Weights of a small GPT-style language model, trained from scratch on English Wikipedia: 2.38M parameters, RMSNorm before each block.
Each number is 50 + 12 x the weight over its row's rms, rounded and kept within 0 to 99. Layers, rows and columns count from 0. The size before them is the row's rms in percent of the matrix's.

# layer 13 attention key, 96x96, rms 0.283, rows 0-72, columns 0-95
085:36 44 58 70 52 41 63 51 39 55 65 54 35 52 49 45 50 58 51 58 60 44 71 40 46 46 20 14 43 40 30 62 50 48 46 44 49 60 40 30 54 58 39 64 70 35 39 46 36 39 57 58 55 51 58 41 36 64 65 54 37 47 48 46 67 67 30 48 36 31 74 58 43 46 43 54 58 43 53 69 55 32 74 53 50 34 43 60 52 38 50 45 45 43 67 74
068:48 44 50 67 56 55 48 33 50 54 42 78 51 34 48 27 60 67 31 57 49 51 58 64 79 48 39 51 67 27 54 52 56 60 66 45 69 67 37 47 54 48 56 55 54 42 39 55 29 54 58 60 50 69 48 50 40 64 45 57 39 73 28 39 53 53 58 36 34 60 53 74 55 49 50 30 63 35 40 63 51 52 64 48 21 42 59 72 46 41 47 54 47 61 66 43
070:40 55 59 65 33 45 53 57 41 72 56 45 34 53 51 53 54 44 34 73 50 35 58 55 63 48 45 24 53 47 41 47 61 44 46 60 36 36 36 55 54 68 31 58 63 46 44 46 13 47 55 54 50 54 51 53 32 75 51 56 42 54 61 42 75 52 46 38 31 27 67 52 62 64 45 59 53 52 58 51 62 56 76 50 53 25 57 38 49 52 33 59 51 30 68 56
072:55 40 50 58 45 41 38 49 57 49 24 82 49 41 33 40 42 52 59 34 44 42 38 56 49 52 61 76 55 49 50 46 52 83 58 58 70 49 63 40 46 53 63 45 41 49 63 50 65 65 50 56 51 39 52 60 44 14 39 59 46 62 25 36 37 52 51 41 35 60 61 58 56 60 56 42 53 36 50 48 70 34 46 48 52 49 54 74 36 44 58 43 51 68 35 24
067:47 48 48 22 53 47 20 43 40 55 34 62 70 50 47 61 54 57 64 54 46 58 42 51 59 58 53 79 42 49 59 46 47 35 38 61 47 45 44 48 48 48 78 47 29 74 77 48 49 39 43 47 57 37 56 68 72 51 35 51 49 41 53 42 33 38 61 46 44 82 36 53 67 45 34 42 55 56 59 39 60 65 43 59 55 65 55 74 59 48 42 47 44 37 40 38
079:60 50 39 21 71 49 44 55 50 32 58 39 61 40 64 59 36 50 49 22 37 57 34 36 44 53 69 61 55 37 40 33 46 37 43 57 36 50 52 44 55 50 54 41 38 63 67 38 63 48 42 39 47 41 62 36 64 56 64 53 65 15 55 70 50 48 50 33 65 55 35 37 62 53 33 50 39 74 49 41 45 68 55 36 34 71 39 54 58 65 43 43 49 59 43 51
079:57 66 53 54 40 48 42 45 47 33 26 57 46 47 41 38 48 57 79 58 44 46 47 66 33 54 67 55 43 54 52 64 55 91 31 50 54 40 61 41 48 24 55 47 54 50 43 58 54 48 69 34 50 53 46 40 81 31 47 58 60 54 71 51 27 62 54 43 71 65 44 52 43 43 55 53 58 36 53 51 55 27 44 40 59 41 40 44 38 49 66 67 38 40 34 62
087:28 72 68 69 39 68 61 50 37 54 58 58 37 69 36 42 82 54 38 58 62 28 60 56 49 52 38 39 47 52 47 68 57 64 36 43 56 55 41 49 47 67 35 43 57 23 51 62 33 55 67 46 58 55 51 51 45 52 42 73 51 67 55 41 59 73 51 54 46 38 67 50 41 63 63 55 32 39 58 59 63 30 48 55 65 40 35 44 41 60 52 53 59 53 54 70
086:60 62 54 48 23 65 56 59 70 35 49 45 52 39 62 29 43 41 33 58 67 34 61 43 50 70 34 49 63 51 68 48 54 54 61 56 42 58 64 74 72 46 63 65 48 49 50 39 61 48 71 61 40 53 48 47 35 44 53 54 30 77 37 45 55 36 45 39 50 38 43 62 42 57 66 42 36 55 54 61 56 41 55 35 39 38 68 32 42 65 63 68 45 32 66 67
081:32 56 50 71 26 66 66 48 44 48 38 48 33 54 31 45 64 67 33 43 52 43 61 64 43 48 56 42 58 46 56 61 55 51 62 40 61 66 65 54 45 44 53 59 50 48 58 40 39 42 56 46 56 43 47 75 40 50 26 78 69 74 67 40 53 51 62 39 38 50 61 50 48 37 66 56 33 33 74 61 50 31 59 45 62 39 51 37 32 67 54 59 60 28 51 55
082:33 57 44 71 49 52 77 59 54 42 58 37 47 38 82 50 62 46 62 70 63 41 60 57 49 69 51 43 63 39 36 55 61 59 32 37 41 47 59 56 69 68 56 54 63 41 54 38 60 50 74 45 53 67 47 55 41 45 57 58 37 37 66 48 41 52 39 31 70 31 55 53 63 52 65 51 53 64 47 62 52 56 56 53 49 51 43 19 57 51 65 65 46 34 64 75
091:41 60 58 59 37 43 39 69 73 71 58 54 34 89 45 64 27 59 73 45 43 65 62 61 46 71 47 45 47 48 42 52 41 56 55 63 53 37 45 46 46 69 41 68 62 59 68 33 50 57 44 58 35 49 38 57 53 35 64 34 79 55 49 40 57 47 42 52 43 58 61 20 41 48 41 60 49 54 50 47 52 58 55 62 60 49 38 48 60 47 38 56 52 51 23 54
107:35 47 55 62 46 69 69 37 17 57 52 35 46 40 68 56 58 35 39 52 55 49 53 51 51 38 43 60 59 48 66 46 83 38 33 53 51 59 54 50 42 47 42 36 49 41 43 38 56 45 44 53 57 63 46 41 54 25 64 50 51 57 56 52 77 63 58 36 81 20 47 65 56 33 51 38 56 46 51 57 23 59 51 63 60 46 46 48 51 62 68 67 47 44 47 36
108:49 59 37 55 47 76 68 31 52 63 55 56 53 34 66 61 53 51 37 81 34 51 54 58 58 41 43 37 43 43 55 42 69 36 37 46 44 54 53 61 36 67 72 32 50 56 36 69 65 32 54 28 48 37 39 41 43 51 60 49 55 58 42 67 58 55 35 34 39 33 49 61 43 45 52 76 71 57 56 31 33 49 49 52 46 45 57 44 43 51 74 61 40 70 48 57
124:80 38 43 33 66 42 72 52 40 61 39 43 36 42 30 62 48 60 49 40 52 53 32 71 68 41 55 51 58 40 66 40 49 45 51 49 54 36 59 37 48 53 53 52 36 62 41 49 39 67 47 50 48 48 54 22 52 47 45 41 54 54 52 36 56 56 29 57 51 41 61 41 69 68 53 62 45 55 70 41 37 55 65 46 56 36 42 69 61 50 45 47 34 96 52 57
110:83 39 46 70 46 58 45 44 53 65 46 50 50 57 40 55 30 52 47 66 36 43 52 54 40 42 47 47 42 50 47 37 35 56 56 53 65 72 44 56 33 52 59 42 56 53 67 43 44 37 51 63 43 54 32 45 53 33 72 37 79 58 50 56 83 49 30 70 44 64 51 57 49 59 29 60 36 44 67 44 55 56 46 56 43 27 49 65 43 51 46 44 54 72 24 58
123:35 24 61 38 31 34 76 51 38 66 64 57 46 51 22 33 76 51 58 46 55 52 31 59 69 64 47 40 36 59 48 35 40 39 37 49 30 47 48 32 50 69 41 61 45 61 46 51 49 46 58 70 51 44 49 73 39 46 48 50 32 38 43 38 47 63 47 45 28 35 54 46 40 45 38 51 46 53 47 40 43 59 55 48 70 49 33 50 39 55 35 54 46 56 80 48
135:56 58 33 49 38 62 57 50 39 66 45 67 56 34 61 48 52 47 34 76 78 37 48 57 59 42 57 66 58 64 70 67 32 34 55 51 47 79 55 42 60 44 59 45 26 33 50 50 58 26 46 49 61 63 46 70 47 53 64 65 51 45 56 60 56 40 31 50 51 62 36 60 70 70 63 58 56 41 50 60 50 53 50 35 26 66 60 59 55 63 53 46 65 51 41 47
122:45 52 43 43 42 54 74 69 39 55 55 40 72 51 61 50 53 56 72 79 55 45 35 59 48 57 57 66 59 37 52 51 55 40 57 38 72 58 66 63 56 83 41 46 43 54 65 57 51 45 56 53 49 34 52 29 63 46 33 37 59 65 51 58 66 61 56 77 41 70 60 53 43 47 55 41 49 68 54 54 26 42 42 39 38 43 50 46 58 58 73 64 25 48 52 38
115:74 45 65 42 50 35 41 46 48 60 50 69 51 52 64 46 37 50 45 55 49 86 49 39 40 52 34 62 68 46 47 48 62 15 63 59 69 36 33 43 39 63 64 43 36 38 43 71 56 53 35 42 54 61 52 48 61 16 41 64 57 48 57 51 54 66 39 48 43 36 51 32 72 47 54 38 64 41 47 62 58 53 46 47 51 56 61 52 31 53 46 72 43 46 53 62
126:49 35 50 54 39 38 43 74 34 61 55 38 46 56 33 59 42 37 27 43 65 42 61 36 39 50 39 62 53 66 63 66 55 68 49 43 45 59 29 61 53 55 44 44 41 83 45 39 51 54 38 71 44 25 61 50 63 58 37 51 47 50 52 63 47 46 39 45 53 43 70 45 65 35 40 54 60 53 28 32 24 34 72 51 41 34 51 57 41 62 42 54 40 30 53 59
121:55 48 55 64 41 44 50 62 42 43 62 47 59 27 37 34 61 51 64 40 49 47 50 37 42 20 52 50 51 58 24 57 38 50 61 48 48 77 60 35 57 56 50 54 61 58 47 46 30 46 36 37 40 41 40 49 57 24 61 30 60 75 38 71 49 61 64 31 56 38 49 59 48 43 59 55 37 42 46 49 52 35 39 57 38 34 36 54 57 45 53 57 85 34 66 36
116:55 70 59 46 56 53 44 29 57 54 49 52 60 63 43 46 41 39 47 67 40 23 45 68 52 60 45 42 20 30 82 22 53 64 40 33 51 52 35 64 57 56 51 48 41 41 58 43 41 35 53 56 44 48 52 46 44 56 42 51 54 67 50 60 30 50 50 42 56 38 41 29 50 49 57 60 43 62 30 60 36 32 48 29 60 58 32 51 47 37 54 70 80 59 48 41
130:54 59 37 48 71 38 55 59 35 56 48 50 51 60 46 45 35 33 28 42 59 64 43 49 75 67 53 62 61 53 33 34 62 65 50 28 41 63 60 75 53 43 55 53 44 32 69 58 42 27 38 56 66 60 49 47 66 53 59 58 43 54 27 59 38 52 78 50 51 66 54 29 34 41 55 44 70 48 46 39 62 52 61 63 56 63 53 61 50 51 60 35 58 62 27 56
123:37 41 61 49 53 36 51 52 54 38 66 48 50 47 58 71 66 44 55 52 48 43 68 51 44 76 45 61 57 73 30 38 55 47 60 44 68 51 37 26 41 46 41 48 55 51 68 30 37 48 51 43 52 33 70 35 40 55 44 50 34 65 53 44 44 08 52 61 47 40 18 68 68 57 54 45 40 60 55 56 55 35 64 49 63 47 54 58 34 44 40 36 52 63 42 55
121:55 65 45 31 41 28 45 56 40 42 44 52 38 63 54 48 50 45 45 62 32 52 59 50 60 36 62 65 50 35 56 65 59 56 58 59 25 28 71 06 36 65 62 32 75 44 41 37 41 40 54 51 52 46 70 50 60 36 60 31 64 48 62 56 61 47 49 41 44 56 43 54 50 48 38 41 62 54 54 34 41 48 63 27 39 47 30 47 49 53 53 43 58 33 39 49
122:59 43 39 35 46 49 46 50 50 64 45 38 32 41 44 39 59 56 52 43 39 54 42 56 62 62 48 43 40 51 55 49 55 26 24 75 46 51 37 58 40 66 74 40 51 49 55 54 41 56 41 46 44 42 52 49 62 58 37 66 38 34 71 71 55 41 64 74 57 46 52 58 37 53 68 53 34 26 17 35 49 46 33 30 32 40 57 52 70 58 57 40 70 61 52 51
132:68 60 29 31 47 48 69 56 73 45 25 59 58 41 53 60 43 59 64 53 58 68 35 40 88 31 62 63 41 55 51 64 49 55 50 55 69 44 47 52 62 72 48 51 50 55 42 35 53 46 44 35 39 45 67 48 28 61 46 60 32 73 55 65 69 39 44 52 53 36 53 48 60 46 46 52 60 57 54 48 63 42 37 53 68 46 61 53 63 59 49 39 69 44 35 69
122:53 41 40 68 46 47 54 62 38 39 39 66 54 47 64 47 37 58 91 53 43 38 54 53 41 43 51 39 42 51 43 49 49 55 50 50 68 55 35 60 50 42 63 38 37 45 59 61 65 46 30 75 53 61 66 45 62 31 37 37 27 40 53 59 58 55 40 40 67 48 42 39 43 50 52 29 52 58 55 37 81 32 76 51 60 64 52 32 60 51 44 41 49 69 62 61
115:01 36 36 47 59 55 42 34 65 66 33 42 52 56 51 47 43 49 51 49 63 55 50 58 56 46 32 50 50 48 63 68 60 36 82 67 47 54 47 57 60 53 42 43 65 41 49 51 38 49 53 65 26 35 42 26 42 38 57 45 39 48 42 40 39 62 53 44 52 42 48 52 56 50 35 43 44 36 66 47 61 38 43 52 56 64 45 42 54 80 51 53 82 57 59 51
122:57 59 52 63 18 49 65 49 39 55 54 68 35 43 56 60 58 51 44 45 47 52 69 43 52 40 47 50 40 28 66 42 41 39 49 53 44 76 46 40 65 52 57 42 51 43 43 47 55 53 55 45 54 27 52 46 66 47 48 37 09 64 60 32 43 57 53 74 39 64 59 63 60 65 50 44 57 32 40 53 51 62 52 87 42 61 27 52 46 44 46 43 56 60 66 47
124:46 44 51 59 38 61 49 53 69 43 53 47 57 55 66 57 41 39 58 62 46 56 42 39 54 85 39 47 44 57 49 33 55 73 40 38 59 43 76 36 67 52 32 41 45 30 52 41 32 46 53 48 48 66 58 59 50 44 47 56 31 42 73 59 31 60 61 48 42 54 60 55 50 35 36 71 34 56 59 26 59 55 53 62 18 58 48 55 69 57 45 35 44 25 59 45
072:49 46 41 41 62 64 42 52 54 49 54 56 52 57 44 69 58 42 39 50 50 63 29 62 62 42 58 52 56 25 35 49 30 51 46 44 32 56 64 53 48 39 60 46 47 50 66 47 61 23 55 52 54 45 47 50 66 71 80 72 47 40 44 46 56 40 49 58 42 37 56 89 23 53 23 49 39 44 32 51 32 45 48 41 67 54 41 43 57 35 61 45 51 47 66 28
090:79 63 54 28 40 42 34 56 59 30 38 78 49 57 30 33 55 29 66 36 54 38 31 40 55 52 50 44 42 55 40 55 62 42 47 44 56 45 41 71 61 53 48 61 70 72 56 74 52 60 59 77 32 72 36 38 45 41 55 38 64 54 52 68 47 46 53 43 57 66 59 50 44 55 43 33 44 61 63 35 46 54 52 41 36 42 61 46 58 39 49 45 61 45 51 62
097:42 54 31 62 30 52 52 59 33 37 78 36 49 53 54 41 88 61 61 49 75 37 52 62 40 53 35 48 46 56 49 57 48 45 59 61 37 55 49 63 60 39 34 60 39 51 52 42 28 54 55 40 49 36 36 61 47 44 38 67 38 42 65 39 49 36 64 46 50 62 39 56 68 52 51 50 66 54 55 64 55 34 54 33 74 35 46 26 45 62 56 48 42 63 25 45
069:28 61 52 68 57 70 57 50 41 63 63 47 29 40 56 60 53 61 41 59 48 65 58 49 48 54 64 52 29 57 42 35 55 58 55 61 57 53 50 51 22 57 41 66 33 28 48 30 48 49 45 38 68 41 66 67 34 69 58 43 40 42 54 55 28 42 66 62 71 42 42 39 47 48 53 84 53 49 51 70 43 50 56 72 59 53 52 65 50 63 44 61 29 38 52 46
095:73 46 59 46 44 31 46 35 44 58 34 58 37 41 39 52 53 46 68 43 23 27 49 64 56 48 65 49 50 44 37 55 72 54 60 45 66 57 55 52 34 43 42 53 51 46 30 59 67 37 38 73 55 52 69 30 51 42 59 36 91 48 40 50 38 57 62 54 61 54 61 46 48 51 43 44 50 48 37 22 46 55 39 50 38 46 41 55 70 34 70 35 59 38 48 53
075:51 25 39 48 54 70 64 50 49 39 39 30 47 26 40 59 44 50 58 58 35 54 47 32 71 38 47 61 64 45 69 38 51 61 39 49 69 62 62 43 80 53 65 47 62 58 41 68 33 48 56 53 57 54 44 54 53 42 63 60 61 28 58 43 62 39 67 36 33 43 53 51 50 63 47 63 51 64 57 53 58 57 65 47 77 60 63 49 36 19 55 47 51 66 49 52
094:75 40 70 38 43 44 47 33 47 36 42 59 53 64 38 54 61 44 66 62 36 53 33 56 34 50 59 50 66 41 44 50 53 37 60 59 66 49 38 46 54 39 51 51 52 44 41 39 47 56 46 71 28 62 69 41 37 62 21 50 51 53 41 69 42 59 52 33 59 63 36 44 45 35 29 45 42 42 37 25 45 43 33 36 64 41 55 52 33 41 59 14 52 51 58 57
097:31 68 53 46 50 43 61 40 36 47 42 52 49 34 66 40 53 53 38 57 65 52 74 57 45 48 54 32 46 52 55 47 48 42 51 46 58 47 53 52 65 35 63 41 36 36 49 44 62 47 39 57 60 42 58 53 61 39 61 52 74 28 29 56 52 80 75 76 52 50 35 61 54 75 37 30 32 57 51 40 49 68 44 46 47 35 25 62 68 46 43 52 65 39 54 31
108:39 51 54 48 61 61 40 50 63 50 66 39 56 76 59 46 64 54 34 47 56 55 36 36 47 64 70 33 48 54 42 63 25 47 55 30 59 76 41 29 66 53 64 55 46 57 48 35 45 27 46 44 56 66 56 60 30 77 28 50 51 60 56 52 56 59 72 44 65 66 53 56 54 63 66 54 54 65 51 48 68 43 67 58 46 47 48 44 54 80 35 49 43 44 40 59
103:25 49 47 65 47 50 67 55 58 65 59 24 36 50 66 47 51 59 62 52 74 60 39 41 51 44 34 42 41 72 53 60 32 61 53 50 22 45 55 57 82 43 41 67 50 57 65 43 50 63 76 63 42 33 53 71 66 40 49 58 57 52 44 62 60 40 45 43 55 58 31 60 55 53 57 58 70 65 65 66 54 66 36 45 48 37 58 45 40 53 32 55 38 50 47 47
091:39 27 68 34 40 59 52 56 48 36 58 52 40 59 35 55 57 55 40 45 59 35 65 57 54 36 77 42 47 45 56 49 58 43 72 57 42 58 47 40 70 46 58 58 74 46 41 46 29 45 39 51 57 56 56 77 52 65 48 60 44 37 24 36 50 56 31 35 54 66 54 58 59 51 41 59 18 33 69 39 51 48 58 39 30 47 33 60 49 40 57 68 44 59 64 43
112:63 59 40 51 39 31 38 60 29 45 27 35 56 61 48 39 64 46 62 52 54 44 54 41 45 62 62 46 66 53 33 51 57 43 51 56 62 45 62 51 48 30 57 65 63 24 41 62 46 61 38 63 50 60 50 27 80 64 46 42 54 66 44 53 29 62 52 54 45 66 51 39 67 50 37 39 29 74 56 44 62 49 31 41 50 50 41 49 40 37 43 25 46 40 72 65
103:61 42 47 24 58 46 35 47 46 42 42 54 55 51 53 33 60 58 31 56 58 32 65 38 40 58 47 55 70 49 40 48 43 58 35 72 45 66 58 59 51 22 53 64 63 46 80 50 46 61 54 65 37 41 40 45 36 55 43 39 37 58 70 46 50 51 63 60 57 43 80 67 59 40 41 08 65 53 42 54 63 32 54 51 49 50 50 45 44 54 51 45 50 40 46 70
092:51 32 45 60 39 75 55 47 35 47 40 58 47 52 48 51 37 66 56 64 36 51 69 55 56 49 77 35 51 27 59 77 55 83 37 54 50 44 47 39 46 58 30 56 57 37 48 59 60 73 53 42 66 48 64 44 76 50 42 45 32 73 59 27 56 65 59 62 47 54 47 59 42 50 24 49 25 42 65 46 52 54 31 52 50 41 56 52 54 47 50 58 50 58 52 47
087:53 27 62 65 51 37 49 44 44 61 47 19 54 41 64 73 41 77 46 55 55 63 44 48 57 49 43 48 44 43 53 50 45 57 59 70 28 34 52 34 41 47 51 60 23 26 50 37 44 59 63 45 66 40 58 54 68 63 52 37 44 50 37 43 52 60 13 56 42 45 56 50 59 53 48 57 66 41 50 57 59 44 33 64 45 67 52 71 32 52 45 63 31 64 47 50
193:00 40 55 64 53 49 65 64 53 62 70 65 42 39 77 52 62 58 43 55 66 68 51 45 46 44 35 47 47 58 50 54 31 61 48 40 35 49 34 49 47 51 49 58 32 47 54 35 61 50 43 48 56 37 44 69 40 56 50 56 52 41 50 53 67 37 57 48 44 34 43 49 43 52 71 75 60 50 43 60 39 60 68 59 46 63 46 39 45 74 43 67 55 42 39 59
090:70 55 54 63 50 39 21 50 70 49 35 67 35 62 48 53 47 60 60 62 55 41 38 55 66 69 48 55 62 59 38 69 63 54 55 56 54 38 74 52 42 50 37 57 60 48 32 51 31 43 55 41 50 53 62 64 36 50 59 23 40 31 48 45 45 58 68 39 51 59 39 36 45 56 39 37 73 37 60 52 58 68 48 45 53 32 69 48 53 43 56 36 45 65 17 43
090:58 36 36 54 32 30 46 48 41 50 65 35 51 60 63 44 70 55 41 22 40 23 63 40 67 43 47 48 25 47 44 42 62 55 78 63 58 51 53 69 36 43 53 47 41 57 33 55 62 51 58 53 33 39 50 45 56 65 54 66 44 26 55 43 55 30 62 56 30 61 60 57 54 59 57 33 54 37 53 41 60 52 55 29 61 36 34 55 63 48 37 68 31 57 52 44
096:68 60 35 43 33 58 46 62 45 60 32 55 42 47 41 43 32 48 51 43 45 53 66 38 22 42 51 49 51 48 45 37 47 39 37 50 70 39 49 61 36 62 49 58 58 53 58 47 50 41 63 63 65 47 26 49 48 75 34 48 80 63 31 48 34 53 33 60 75 52 51 52 47 51 42 42 48 52 24 60 44 75 52 39 65 33 36 53 44 66 53 46 29 75 43 44
099:13 56 43 56 41 51 48 47 64 51 50 42 33 29 53 48 51 55 58 53 73 56 64 53 32 50 55 71 54 57 44 42 18 55 44 32 33 54 56 47 44 66 46 59 59 53 42 45 38 72 51 42 51 53 45 71 45 55 52 65 49 28 45 39 56 36 59 58 73 51 30 56 51 46 38 62 62 50 40 58 43 42 86 60 60 43 31 41 32 62 60 45 59 54 54 34
096:55 56 51 36 59 48 59 52 50 73 56 35 37 45 57 23 40 50 42 54 56 40 63 49 62 34 41 36 53 74 74 47 60 62 61 56 73 49 61 60 41 52 55 51 35 58 66 31 46 32 41 39 36 42 33 81 38 55 42 50 50 47 54 31 53 66 50 60 41 71 34 51 51 46 54 75 52 50 60 76 35 38 70 49 62 56 58 43 48 41 35 42 40 47 68 55
096:77 47 25 46 38 50 40 30 64 50 28 49 63 51 38 52 51 49 68 46 47 47 52 35 49 43 22 55 37 52 63 60 51 52 41 63 50 45 78 49 37 63 34 48 45 44 42 73 68 64 42 62 67 62 53 51 36 35 48 40 62 42 36 39 37 58 54 37 43 47 41 50 48 52 62 62 41 26 59 44 52 30 29 60 63 46 34 39 42 32 37 55 58 39 69 45
103:23 49 41 63 58 42 57 59 69 52 59 55 49 47 43 43 53 60 29 52 50 35 65 41 58 59 37 45 57 57 46 61 42 35 55 32 31 47 51 28 71 40 52 61 41 45 45 27 41 49 41 53 69 48 46 69 50 31 46 52 40 31 45 45 53 30 65 55 62 66 58 55 29 55 68 54 45 41 44 80 48 76 35 43 63 42 41 26 55 69 54 50 42 36 60 39
099:50 55 66 62 47 37 43 42 57 54 51 46 61 43 74 54 54 45 71 52 72 38 64 67 69 69 46 36 50 39 59 34 49 74 54 51 54 45 45 55 61 41 62 42 48 68 41 45 35 44 49 41 66 47 36 36 47 42 36 71 71 63 48 23 47 48 59 36 57 34 68 60 43 50 48 39 48 39 41 44 45 43 51 30 30 54 39 43 36 60 18 27 39 41 45 60
087:42 37 56 35 73 68 60 47 41 71 25 40 39 46 43 47 61 33 47 58 59 59 54 50 51 40 45 56 32 69 36 40 29 47 42 47 56 44 27 54 41 26 53 52 57 74 31 47 48 44 57 51 55 45 48 52 35 35 61 65 65 64 42 65 38 49 51 36 48 68 51 39 52 31 42 35 69 45 77 49 43 44 48 33 37 32 53 25 58 61 49 50 45 45 54 31
091:40 71 50 53 56 54 31 62 53 52 48 32 46 36 52 44 49 61 64 35 40 40 47 60 75 46 53 49 54 58 66 26 58 55 61 47 59 63 24 72 56 35 54 60 56 38 56 48 36 60 43 58 79 71 52 63 46 46 45 61 46 47 45 49 49 22 45 46 34 35 47 23 48 50 55 54 50 50 40 43 43 32 36 57 37 20 37 51 47 59 57 32 36 28 59 58
091:64 60 47 28 78 46 43 44 55 36 41 60 59 64 64 36 40 49 65 54 39 49 38 23 44 47 47 51 40 39 64 31 50 50 62 41 51 31 43 43 39 52 47 46 71 35 46 48 59 76 51 45 44 69 19 44 47 40 53 47 78 50 48 44 46 35 47 55 60 70 63 63 61 61 56 60 69 57 43 39 60 41 67 62 28 48 56 49 62 62 50 49 60 47 51 76
093:38 49 52 66 38 53 49 75 49 58 79 44 52 47 38 67 67 42 44 51 44 58 72 73 58 46 38 72 41 49 50 42 38 61 51 40 47 40 42 72 50 55 38 66 74 42 50 37 54 25 54 60 56 59 45 52 50 43 62 35 32 50 50 71 36 44 69 38 38 53 69 74 74 57 53 72 41 50 60 49 59 56 55 51 39 58 74 41 39 58 42 60 45 46 51 52
089:39 41 26 29 49 55 58 51 60 47 42 41 63 48 50 40 59 29 56 65 53 36 23 57 52 48 43 43 30 47 61 35 69 69 30 45 60 49 73 52 36 46 62 60 50 54 62 66 39 60 61 49 55 73 37 48 57 49 54 20 25 62 45 68 53 65 42 56 58 66 39 36 55 47 55 43 66 50 43 46 46 38 71 33 49 46 51 68 56 55 31 46 55 51 30 60
095:47 33 71 38 55 61 57 61 28 59 39 53 35 46 44 35 26 49 63 50 48 56 34 25 72 29 38 62 41 45 59 44 62 53 48 45 50 49 61 60 50 64 59 64 49 43 36 45 46 46 28 55 52 49 55 50 48 44 83 61 51 47 71 54 39 39 48 38 67 29 37 64 55 55 60 57 42 43 71 52 35 54 47 53 40 83 30 51 52 53 67 61 53 57 36 61
095:74 59 54 27 40 65 73 43 58 38 39 44 61 38 51 35 36 58 47 44 44 55 46 52 39 53 58 48 54 54 31 45 46 51 66 45 57 29 53 54 58 46 61 52 47 35 54 62 44 37 48 78 61 47 62 49 69 47 74 51 69 58 50 44 43 27 48 54 66 43 61 49 51 51 59 68 72 49 26 48 67 53 56 43 26 67 82 34 67 56 48 49 44 46 51 29
094:58 43 72 43 41 79 35 60 69 69 39 53 91 63 52 39 47 51 56 51 48 42 41 41 61 52 48 62 40 64 27 40 41 18 46 46 55 54 63 57 48 41 42 60 44 60 59 40 41 48 53 26 32 43 44 60 49 51 53 69 52 48 58 53 53 45 51 49 43 17 29 67 44 54 48 72 46 44 45 49 42 52 58 72 46 48 64 43 51 69 49 48 49 51 59 57
077:58 46 42 45 47 47 37 35 37 57 41 76 54 58 43 47 27 39 53 44 32 48 38 25 34 50 66 41 37 54 55 38 63 52 68 51 35 39 67 71 21 38 46 44 64 45 48 38 56 49 63 54 73 69 50 38 34 75 50 55 39 47 52 46 29 59 36 32 41 48 40 63 57 46 39 40 27 60 54 51 47 58 43 62 44 69 55 45 30 37 65 47 47 59 55 54
076:58 52 45 51 59 56 36 41 54 46 47 57 48 77 44 53 58 46 72 57 68 43 47 44 48 46 50 49 46 58 50 55 47 44 42 66 49 66 51 48 45 57 31 51 45 32 54 75 58 60 42 47 55 56 62 31 34 50 41 57 17 48 60 49 43 72 32 37 54 58 22 41 49 29 46 35 50 62 51 53 24 53 53 46 83 50 81 51 52 20 50 45 59 48 35 47
090:57 46 39 64 69 64 65 75 73 58 47 53 54 52 41 56 49 42 42 40 52 46 68 50 62 45 57 43 72 65 69 24 46 38 51 62 47 47 34 42 51 42 43 42 43 52 40 55 64 46 39 40 38 33 45 48 68 44 41 55 48 60 65 44 51 20 43 24 44 51 46 51 48 51 57 59 48 55 54 70 34 54 74 41 62 34 52 56 61 44 62 48 34 80 23 62
096:33 57 57 53 56 47 58 49 48 47 56 50 55 51 56 59 60 53 49 70 51 48 56 63 68 36 21 70 60 25 49 61 44 50 51 48 49 53 37 48 61 85 53 78 55 74 55 50 43 50 38 61 48 58 50 53 62 38 47 72 22 50 52 31 51 68 36 62 50 46 49 36 56 42 43 49 58 39 33 43 44 51 72 32 47 53 47 65 69 46 13 52 57 58 53 55
087:38 58 48 51 35 27 46 53 50 53 58 39 40 22 50 45 81 56 56 47 53 48 51 39 58 29 54 51 58 48 60 50 59 54 62 58 44 71 31 30 48 54 48 53 45 37 33 60 70 58 38 43 45 59 36 59 48 45 49 60 54 76 67 55 53 61 61 21 50 55 66 62 58 40 61 67 64 45 53 67 37 35 64 52 54 41 61 45 43 49 81 50 46 44 50 81
098:40 66 64 77 65 66 33 35 43 53 35 42 55 47 47 60 58 59 60 28 44 59 29 52 61 38 44 57 35 52 45 41 43 64 43 46 66 23 46 55 34 49 80 52 51 53 51 41 26 38 58 44 58 50 66 40 67 42 44 53 53 62 51 34 30 67 42 48 57 41 78 61 36 58 37 53 48 50 50 48 35 61 60 53 74 54 38 61 56 57 49 51 33 28 45 43
104:37 32 43 61 65 46 52 48 45 63 56 49 50 57 62 45 46 32 66 44 59 63 45 66 50 37 57 42 55 53 71 57 53 43 60 54 40 60 37 55 46 59 53 48 23 64 42 61 72 43 47 40 44 36 55 65 35 40 58 43 56 56 61 55 68 52 42 38 66 49 57 26 24 63 51 56 39 30 54 68 31 59 70 45 56 30 43 30 46 30 44 77 59 43 25 45
077:08 54 37 53 53 42 61 47 49 56 56 34 42 50 28 58 72 35 31 67 49 52 53 53 55 47 55 55 39 54 50 71 57 49 49 64 65 56 53 36 25 56 51 57 39 42 46 36 30 46 52 39 55 57 42 59 65 52 31 46 69 58 61 57 54 29 70 57 22 49 55 57 49 62 52 85 41 53 59 62 72 61 59 61 64 44 43 53 45 58 54 58 57 52 48 43
101:40 47 65 66 54 32 54 67 43 71 32 81 56 51 45 50 60 44 61 59 55 46 55 62 56 40 58 48 62 40 59 55 46 27 51 54 28 58 36 40 65 50 46 41 51 37 31 68 67 64 52 52 42 53 50 67 54 45 39 62 48 56 52 47 52 49 32 29 60 58 62 59 44 33 68 48 60 23 49 46 47 55 46 56 72 26 67 41 51 47 48 85 47 62 34 44